config = dict(
    n_kv_head=1,
    norm_eps=1e-05,
    rope_base=10000.0,
    qk_norm=False,
    init_std_qkv=0.0492,
    init_std_up=0.0492,
    lr_mult_up=0.699,
    beta2=0.95,
    lr_head=0.00869,
    grad_clip=1.0,
    batch_tokens=32768,
    train_tokens=136800000,
    steps=4175,
)
Each number is 128 + 24 x the weight over its row's rms, rounded and kept within 0 to 255. Layers, rows and columns count from 0. The size above them is the row's rms in percent of the matrix's.

# layer 7 attention query, 128x128, rms 0.127, rows 0-2,32-33,64-65,96-97, columns 0-127
size [ 86  60  93  86  80 102  85 116  96]
[[111 123 126  99 171  87 109 132 161  76 106 140 136  90 104 128 117 142 112 105 129 130 122 103 126 120 113 142 101  95 106  83 150 129  97 135  99 139 114  83 121 154 120 138 123 139 160 162 130 107 145 154 129 169 113 103 118  92  91 151  93 111 136 163 174  79 134 159 117 113 156  90 130 141 133 167 132  70 152 153 166 146 101 112  62 142 163 161 155 165 173 147 117 116 101 107 115 135 115 123 130 115 131 118 101 127 144  99 137 136 114 131 150 113 102 118 128  90 146 142 136 145 106 120 111 121 126 120]
 [ 98 133 149 121  89 123 145 119  95 127 161  96 105 144  79  91 119 133 150  95 140  97 146 109 119 135 126 153 151  83 133 152 136 165 112 129 127 118 109 115 125 114 151 135  96 105 152 112 141 134  69 132  91 128 168 180 161 144 132 135 142 139 145  95 123 106 131 132 148 138 152 142 115 151  93 159 126 155 137 149  86 105 128 148  99 125 185 118 141 184 147 123 150 137 151 125 110 112  79 125 151 141 109 109 138 115 106 162  95  99 113 147 142 120 194 127  97 106 137 124 139  88 171 126 136 144 110 154]
 [104 117 135 114 176 134 145 170 151 117 128  80  79 128 112 114  90 151 155 160 106 102 121 141 112 155 133 152 155  95 165 112 165 157 110 114 139 144  94 115  79 127 163 122 146 140 149 150 127  93 114 101 118 114 101  92 154 134 156 124 167  98 146 113 101 122 132 120 127 154 117 160 109 168 136 129 159  88 142 151 123 119 100 171  90 100 111  89 147 151 143 124 116 141 104 105 142 125 110 181 150 154  82 108 112 131 116 115 137 137  85  96 110 134 161 148 103  97 138 131 114 124 122 138 142 167 137 103]
 [132 140  87 117 125 128 116  88 132 158 128 175 128 131 135 167 121 167  76 137 147 130 114 151 116 118 176 126 154 130  88 156  87 107  85 164 146 151 132 137 135 161 123 112 110 141 135  73 125 116 103 139 132 154 134 155 119 126 116 135  95 128 101 143 171 127 110 135 127  76 142 155 164  88 117 105 136 126  90  92 129 131 119 140 138  80 106 131 149 129 146 155 110 142 148 159  95 171  69 121  95 125 180 109 142 106 123 137 113 101 119 155 142 134 114 138 135 164 153 136 127 137 119 174 121 127  96 154]
 [ 77  95 103 121 179 122  67 123 114 137 160 103 145 169 173 100 140 131 161 147 102 142 123 160 139 131  96  98 121 107 161 137 114 141 117 121 173 124 109 116 119 104 139 136 160 117  99 122 142 136 144 114 133 137 114 119 151 151 119 116 161 129 132  80 139  93 180  73 104 181 130 111 147 128 122 130  80 129 134 145 141 158 120  93 131 145 133 179 126 123 130 131 115 106  91 184 139 105 130 145 144 130 149 139 172 119 124 149 132 138 128 172 128 113  96 121 121  88 120 149 114 100 111 135 157 154 121 153]
 [114  86 115 164 151 154 123  87 123 107 163 180 152 140 147 103 111 156 145 113 132 163 123 135 106  93 134 138 106  99 115 160  84 122 148  80 180 111 138 124 105 120  73 140 111 167 127 114 109 163  91 119  96 112 110  99 103 148 115 120 122 152 121 114 131 113 163 137 116 117 115 147 136 108 138 108 176 139 140 130 170 132 122 158  78 103 102 161 135 140 125 170 138 106 119 125 126 134  86 117 111 122 106 121 186 138 128 136 134 141 131 100 123  90 117 110  98 139 156 170 142 133 146 132 126 139 157 176]
 [147 129 115 117 159 136 135 191 133 175 110  85 117  97 123 104 135 119 118 109 118  74  95 100 105 115 106 146 153 145 147 129 138 139 111 118 112 154 129 146 154 102 153 145 116 167  72 140 119  96 164 115 143 172 105 160 154 117 132  90 139  94 117 136 154 109 162  90 175 160 115  94 106 119  92 128 141  98 125 125  74 149  97 116 145 140 121 149 125 125 125  88 140 129 132 102 132 119 159 119 139 129 152 140 123 143 116 151 140 113 149 121 185 119 167 150 117  86 127 152 140  94 100 131 131 163 108 145]
 [127 138 181 121 135  89 148 113 126 146  88  97  70 105 127 118 122 112 114 135 128 137 135 106 177 140 157 176 132 164 138 149 128 110 120 107 118 173 103 142 122 109 159 137 110 129 109 122 131 147 131 104 132 145 110 126 122 122 135 138 144 101 139 180 109 156 136 127 154 144 114 145 154  77 139 118  87 159 144 167 119 130 102  90 129 130 144 132 118 146 146 116 140  95 127 146 105 121 165 150 150 143  93 144 165 148  92 126 134 133 131  80 131 129 113 146 144 149 116  72  92 105 133  80 178 126 159  67]
 [131 159 120 126 176 132  78 110  94 141 132 114 161 134 162 123  94 103 123 146 147 149 131 136 137  97 111  91 124 124 105 126  76 165 167 114 158 140 110 152  98 168 140 138 116 126 139 111  99  97 157  89 128 146 142  98 119  81 154 101 155 145 127 115 174 117 142 133 133 162 109  99  68 110 103 115 144 120 162 162 137 133 102 141  84 100  79 119 149 132 114 142 108 128 127 147 109 151 118 115 130 110 124 101 164 128 126  83 114 120 151 154 114 112 110 123 117 163 137 120 152  94 163 133 166 139 159 164]]
# layer 7 attention key, 32x128, rms 0.104, rows 0-1, columns 0-127
size [ 76  65]
[[115 132 109 134 152 128 153 130 141 175 132 132 130 127 118 149  64  94 140 184 116 117  95 146 144 106  89 155 126 125 142 175 108 133 132 151 111 127 126 140 134 122  83 118  86 135 127 169  98 105 146 141 104 118 138 132 164 135 118 157  77  93 141 106 135 132 151 149 107 107 111 135 102 146 156 131 142 128 116 131 114 148 130 152 124 120 104 101 108 124 125 102 148  98 119 109 149 143 119  72 121 143 159  89  90 124 138 110 123  91 136 158 130 143 127 124 124 141  98 166 139 140  42 151 114  67 101 148]
 [144 113 170 122 133 138  89 106 158 114 146 112 117 130  83 143 154 113 163 134  93 152 104 126 113 144 168 140 110 118 168 118 122 139 118 152 163 137 115 138 105 115 122 134 142 161 118 130 126 147 130 135 140 123 120 189 146 138 156 155 135  98 122 152 154 112 115  96 143 109 117 151 210 129 115 140 146 124 135 162 106 155  79 117 141 125 133 144 109 139 124 153 115 139  95 144 142  87 145 148 149 103 110 161 111 155 169 119 147 148 115 121  81 112 159 163 142  78 139  70 111 110 162 171 166 140 120 140]]